Each number is 50 + 15 x the weight over its row's rms, rounded and kept within 0 to 99. Layers, rows and columns count from 0. The size before them is the row's rms in percent of the matrix's.

# layer 5 MLP up, 576x96, rms 0.215, rows 0-33, columns 0-95
100:69 41 68 65 38 33 66 44 52 51 83 31 59 68 65 32 76 43 28 42 56 26 62 78 47 44 60 53 19 52 63 35 56 62 85 36 53 41 41 62 36 39 45 48 51 39 58 49 53 47 36 64 45 29 61 44 37 00 63 24 49 39 75 63 36 44 57 47 46 70 50 46 64 56 34 28 56 50 54 35 10 38 43 55 42 39 46 41 46 58 21 58 38 58 41 57
121:33 70 27 41 23 70 65 50 39 37 71 75 68 77 61 39 61 27 52 41 30 60 31 69 54 38 36 55 27 52 24 54 60 40 35 43 54 63 41 45 37 34 34 54 58 54 49 58 39 60 29 64 21 40 52 48 69 57 37 37 54 63 78 60 41 47 46 41 45 84 42 48 61 91 66 57 35 37 35 54 52 40 50 48 53 34 48 44 16 80 52 32 31 62 48 40
095:39 48 38 37 60 53 20 23 53 56 51 57 54 49 39 49 38 52 46 47 64 50 41 23 88 52 46 36 46 39 59 58 32 66 35 49 55 63 43 53 54 32 22 44 45 22 35 61 74 40 70 47 34 51 35 63 65 60 69 59 58 74 22 89 55 59 43 51 63 54 39 62 83 29 62 51 48 48 29 62 69 46 76 45 66 69 32 52 68 58 73 50 41 31 46 81
094:34 60 71 48 61 61 42 64 43 72 66 59 48 61 74 29 39 35 51 65 36 53 53 66 46 33 63 43 63 67 59 23 67 64 65 36 70 31 67 60 39 39 33 38 63 51 83 45 60 32 57 77 53 59 26 53 38 36 36 54 75 21 40 62 62 58 55 28 41 54 58 58 28 67 57 44 40 31 44 44 56 52 20 31 46 00 43 53 61 45 51 38 50 71 54 45
095:45 37 77 53 80 59 27 60 57 39 47 53 29 64 37 38 63 39 48 50 40 51 45 44 37 62 07 56 44 37 31 48 55 33 74 52 26 74 54 76 52 50 47 34 44 33 56 68 41 61 32 44 86 47 73 65 41 63 68 84 48 61 32 52 42 49 79 68 57 57 51 29 44 47 52 64 39 48 52 50 42 39 66 59 32 63 41 47 64 51 58 51 52 12 23 27
083:86 40 47 64 19 71 70 63 67 61 41 30 49 34 55 47 51 57 72 45 50 50 30 52 59 57 68 48 42 24 46 70 53 46 61 45 46 37 54 77 51 76 39 53 40 31 53 71 42 65 43 80 42 48 75 45 46 33 22 37 47 68 68 27 50 51 31 54 62 20 35 61 41 56 67 74 36 52 38 46 56 35 55 89 59 40 40 57 27 41 53 73 34 46 52 71
113:56 45 63 30 43 78 50 64 73 51 36 58 39 63 54 40 39 25 56 56 41 32 70 56 30 50 56 43 49 45 34 79 45 72 32 62 40 33 69 51 47 53 63 19 39 61 53 49 63 65 45 70 30 62 41 78 46 31 28 49 84 34 74 30 52 48 32 58 40 73 66 46 41 52 61 75 55 48 40 51 26 37 38 47 73 82 50 42 09 49 36 56 40 58 58 56
090:71 49 44 15 21 50 61 35 58 86 46 53 43 50 35 46 56 48 34 46 75 65 46 59 24 42 47 68 58 69 55 54 57 68 44 48 70 36 58 72 48 45 22 49 45 86 46 43 42 50 30 49 72 57 73 44 48 12 38 43 52 48 65 57 57 53 43 52 35 54 17 60 31 46 08 34 52 40 53 72 72 41 45 40 51 64 64 60 42 70 35 59 59 61 51 66
095:65 65 68 53 49 57 81 48 61 24 80 74 42 46 19 42 43 48 64 38 44 47 53 40 71 68 47 50 75 46 57 59 68 43 64 72 65 35 34 60 39 17 51 54 13 39 45 80 56 41 47 58 42 40 65 53 43 32 49 60 44 47 46 39 41 42 45 49 44 28 58 57 48 73 66 39 37 65 52 37 42 46 55 53 25 13 54 27 27 85 46 60 61 62 64 35
089:48 47 27 54 97 47 40 49 44 57 47 22 82 44 71 15 41 52 46 43 11 68 56 64 52 57 43 65 53 41 60 64 15 20 56 56 50 57 55 53 54 56 49 60 38 46 64 53 29 40 46 33 58 39 69 51 52 49 40 60 54 47 62 37 52 55 53 46 28 35 43 39 50 64 61 14 19 59 41 58 51 33 26 75 38 57 42 39 41 51 84 40 51 46 59 70
097:64 47 35 42 42 67 65 44 64 26 45 47 66 49 78 60 78 26 38 59 83 63 69 53 50 55 41 33 30 56 51 61 34 24 49 47 58 51 65 48 45 54 54 42 55 71 49 21 79 56 19 46 28 52 58 44 62 35 60 42 24 33 60 56 48 38 87 46 58 50 63 48 51 37 22 39 42 51 46 44 46 33 56 56 61 96 46 55 17 67 38 47 35 36 55 65
098:31 36 54 09 52 64 30 61 26 60 37 44 49 49 70 29 56 43 38 48 40 52 44 13 46 36 44 46 81 08 56 52 49 38 75 40 25 47 19 52 42 58 54 46 32 49 58 57 47 51 73 52 75 72 60 66 65 54 39 44 70 43 58 65 37 35 72 48 67 34 29 62 44 38 38 78 32 64 60 57 53 38 42 58 49 71 60 32 33 58 57 35 35 58 38 52
099:75 30 58 49 27 60 58 42 59 60 48 55 52 43 57 45 51 29 75 63 66 65 47 37 46 52 45 79 74 64 59 50 25 42 66 78 40 53 40 56 72 60 39 50 52 63 61 64 50 30 64 11 62 56 42 80 47 52 55 56 81 37 70 47 77 57 56 42 24 43 56 58 48 27 38 74 36 78 48 38 28 42 39 47 82 46 36 29 37 57 40 27 62 64 56 48
101:50 50 42 59 33 36 64 48 28 52 74 58 72 68 56 24 62 26 46 54 50 57 43 60 41 83 60 62 70 67 56 38 74 30 54 72 46 38 39 67 53 54 68 57 42 48 53 27 34 51 45 36 37 36 75 52 63 20 49 39 41 47 41 52 64 51 70 36 52 53 57 41 66 57 77 47 63 35 03 43 63 69 42 15 57 33 42 16 45 63 66 47 68 42 39 58
106:46 25 52 51 51 66 45 41 40 55 47 69 28 98 35 30 51 43 57 30 44 70 67 59 40 74 08 60 27 48 46 42 41 33 45 40 53 69 65 50 60 41 80 36 74 45 64 33 15 58 59 43 44 34 55 72 60 46 58 57 45 43 63 34 54 48 67 63 42 64 39 39 33 38 27 48 36 65 55 52 62 29 64 60 49 27 43 25 48 54 37 44 78 39 60 52
115:49 64 44 57 36 56 36 48 37 32 41 34 26 55 52 40 58 31 54 43 45 45 38 87 37 59 67 15 53 34 63 56 52 44 79 50 51 60 66 23 65 54 14 55 63 32 69 49 47 15 38 57 61 37 41 32 60 47 25 54 68 55 74 62 55 25 45 37 37 70 46 56 52 29 43 34 63 49 63 76 48 43 38 73 24 53 62 57 41 58 72 60 75 32 63 66
087:37 74 56 47 76 53 56 50 54 38 50 79 80 47 35 68 58 45 47 71 63 50 54 37 45 35 62 73 36 32 80 45 73 48 70 59 62 52 56 58 75 63 45 17 53 76 22 50 59 39 56 53 50 31 22 51 45 45 70 25 75 78 30 65 59 35 49 37 28 45 65 46 51 55 63 34 44 57 87 52 65 44 58 31 49 67 61 55 60 59 59 38 42 34 57 31
120:63 45 56 35 57 50 65 56 46 38 59 44 47 68 54 57 69 47 37 65 43 57 58 80 56 45 35 42 31 40 58 76 34 44 16 56 38 41 71 52 32 36 45 46 66 30 56 69 51 74 53 66 57 17 65 50 38 35 63 63 20 43 66 52 65 17 42 32 43 72 52 44 50 65 02 27 80 58 54 42 44 51 75 79 50 37 48 40 52 72 49 40 48 62 47 54
089:72 64 62 60 44 43 32 70 47 68 34 43 48 60 27 37 61 65 55 63 43 49 38 26 26 56 50 58 50 41 42 43 71 60 72 50 63 23 37 55 19 26 30 26 41 53 63 52 56 70 29 70 71 38 28 52 46 64 70 30 29 64 57 60 76 60 85 69 59 44 39 19 29 60 54 73 39 43 47 46 58 40 52 56 39 31 33 61 60 75 66 56 46 35 49 47
086:49 42 68 43 53 49 68 55 33 30 40 43 42 49 32 67 33 53 68 25 43 39 54 39 56 52 26 64 46 08 46 53 47 59 71 47 67 57 58 21 79 61 82 35 46 30 36 49 53 91 80 57 51 82 35 58 33 54 63 44 59 78 47 59 61 48 53 31 67 49 40 63 55 65 63 54 46 47 23 35 44 31 59 77 65 41 39 68 52 57 46 45 42 51 42 29
096:60 57 56 38 39 24 25 65 69 41 64 39 48 41 58 76 50 54 48 60 56 45 62 62 31 59 64 46 62 48 67 72 27 71 54 33 38 33 48 58 26 51 68 64 34 58 61 46 66 41 59 78 57 33 44 72 30 64 22 47 38 72 82 38 60 36 50 51 49 29 46 65 60 30 64 59 55 38 81 22 63 53 56 85 48 50 43 60 32 54 49 36 85 68 57 59
081:29 61 60 51 77 57 37 59 60 53 86 65 46 54 37 62 85 20 48 29 61 45 57 54 56 18 55 63 46 41 56 12 52 58 42 47 39 61 60 83 54 55 52 29 58 38 53 22 48 50 62 72 66 30 35 52 46 60 67 71 47 52 50 36 58 54 63 54 19 36 34 43 46 46 61 59 17 56 65 74 41 53 35 59 59 74 42 33 64 44 41 60 73 46 67 54
092:77 31 42 55 63 53 39 49 73 76 36 39 56 52 42 50 52 64 63 39 55 38 37 32 54 44 53 30 61 77 29 40 40 58 60 67 52 58 65 42 76 48 49 51 47 56 46 48 42 55 69 29 77 44 73 53 71 33 38 68 55 39 31 23 55 62 44 65 29 57 22 60 73 96 32 44 14 47 48 23 55 57 33 75 65 64 69 55 38 60 48 62 50 41 53 41
104:31 47 30 52 53 59 48 41 74 53 61 22 27 57 47 48 49 64 36 49 49 58 35 30 31 64 75 38 59 40 55 57 47 60 53 51 49 60 43 46 50 56 63 64 67 60 36 69 40 62 58 80 61 47 66 25 87 56 60 85 56 60 70 35 61 49 73 64 47 57 76 70 51 70 13 19 21 24 45 59 74 50 71 55 52 56 50 38 71 58 39 47 49 68 54 43
100:67 53 57 24 16 38 35 59 49 75 52 52 25 57 53 52 57 58 55 74 48 55 54 32 59 36 53 50 46 68 27 40 34 54 24 40 39 67 80 40 55 55 45 88 42 51 37 65 38 38 46 41 63 59 57 72 97 52 48 57 38 56 80 35 30 47 28 41 59 41 32 41 53 31 57 59 70 29 65 63 52 64 58 47 24 43 51 68 55 53 56 55 23 71 43 34
108:54 64 32 60 54 52 36 71 08 57 45 29 65 60 64 56 50 25 37 65 61 41 50 33 31 54 48 67 50 54 53 67 66 30 48 39 17 38 49 58 50 56 28 64 26 35 90 73 63 74 40 51 62 51 03 51 56 45 80 40 52 37 27 62 47 35 51 40 48 59 54 62 61 62 57 66 35 43 52 43 41 63 71 48 46 42 44 63 46 38 52 51 62 29 25 34
103:73 69 87 63 58 23 45 50 67 60 57 57 71 42 20 37 43 29 43 57 59 56 72 16 45 43 44 48 73 59 58 43 50 58 39 62 39 39 56 45 62 68 66 79 45 58 45 64 34 42 63 31 39 76 32 73 71 42 52 37 46 56 57 27 83 41 75 54 63 54 39 36 41 44 41 31 37 38 35 41 71 41 40 64 36 59 56 44 83 49 67 41 66 55 28 45
113:57 16 53 39 43 28 45 42 35 37 44 37 45 34 51 47 44 44 52 56 26 50 50 74 48 63 27 49 29 64 74 01 62 09 52 59 38 56 55 50 34 43 43 26 41 29 60 59 55 53 48 59 38 75 50 60 45 33 99 57 49 63 32 66 63 34 59 36 51 67 55 59 33 27 51 63 55 50 42 51 44 70 43 56 28 48 66 44 43 61 55 76 66 40 44 47
099:57 55 53 35 51 32 56 41 44 56 40 52 62 52 63 70 43 36 27 61 73 33 37 30 48 53 38 44 57 32 50 51 51 47 69 82 54 60 38 56 53 15 40 23 37 54 55 59 42 72 24 54 53 45 73 51 60 57 62 60 71 91 28 56 66 38 39 49 28 25 57 61 40 52 50 10 12 64 48 52 43 65 24 80 50 64 35 40 51 43 36 51 66 52 57 62
097:44 57 60 75 33 76 57 66 49 61 34 64 72 68 55 18 65 48 42 60 40 59 22 58 52 44 34 54 63 61 35 56 73 71 73 70 58 61 57 73 45 39 47 39 81 50 80 61 40 79 57 67 50 59 59 79 36 31 54 40 54 55 36 60 38 66 50 56 42 73 52 56 44 33 49 70 71 55 57 33 60 61 39 31 29 65 69 46 48 25 49 80 49 37 28 41
142:79 34 59 56 44 56 43 81 80 58 46 35 33 78 59 41 49 39 47 54 56 63 52 59 45 39 51 37 60 88 37 68 50 59 50 47 53 40 55 43 55 72 67 59 34 44 69 65 46 59 51 74 21 77 56 47 44 41 57 68 45 26 45 91 71 27 60 44 49 43 25 27 46 62 42 38 34 45 53 48 37 45 60 45 66 48 52 67 39 72 54 36 19 60 15 47
097:43 28 41 38 58 55 45 53 57 25 59 76 50 66 51 68 81 25 51 54 46 66 41 57 62 68 63 72 52 31 41 62 39 67 38 46 49 56 80 91 65 42 45 39 71 57 44 43 66 54 38 31 54 30 33 36 50 76 43 60 57 68 54 52 52 44 60 61 15 47 44 40 65 35 54 52 26 49 47 31 66 44 54 41 54 35 69 37 86 42 40 73 38 51 43 87
106:66 36 64 36 44 74 58 17 59 30 41 42 50 74 49 51 40 48 44 65 42 57 42 93 59 34 58 29 39 41 59 54 47 32 49 84 54 49 75 17 44 25 51 58 66 49 70 53 65 64 70 40 48 43 44 43 52 58 77 68 51 51 58 46 89 57 64 62 62 41 25 54 54 34 21 85 56 44 45 31 38 48 50 22 59 49 37 59 49 61 64 52 53 63 42 53
088:57 40 42 70 35 56 51 26 37 45 54 49 75 41 49 60 41 49 54 46 23 59 59 09 51 80 55 48 85 46 48 27 27 57 47 39 71 44 45 54 17 44 45 50 38 66 44 62 42 52 55 27 50 41 50 47 39 59 44 66 62 37 53 79 56 54 78 68 42 45 51 35 28 58 50 60 49 41 34 48 59 29 48 18 16 75 61 59 56 53 60 51 54 73 12 34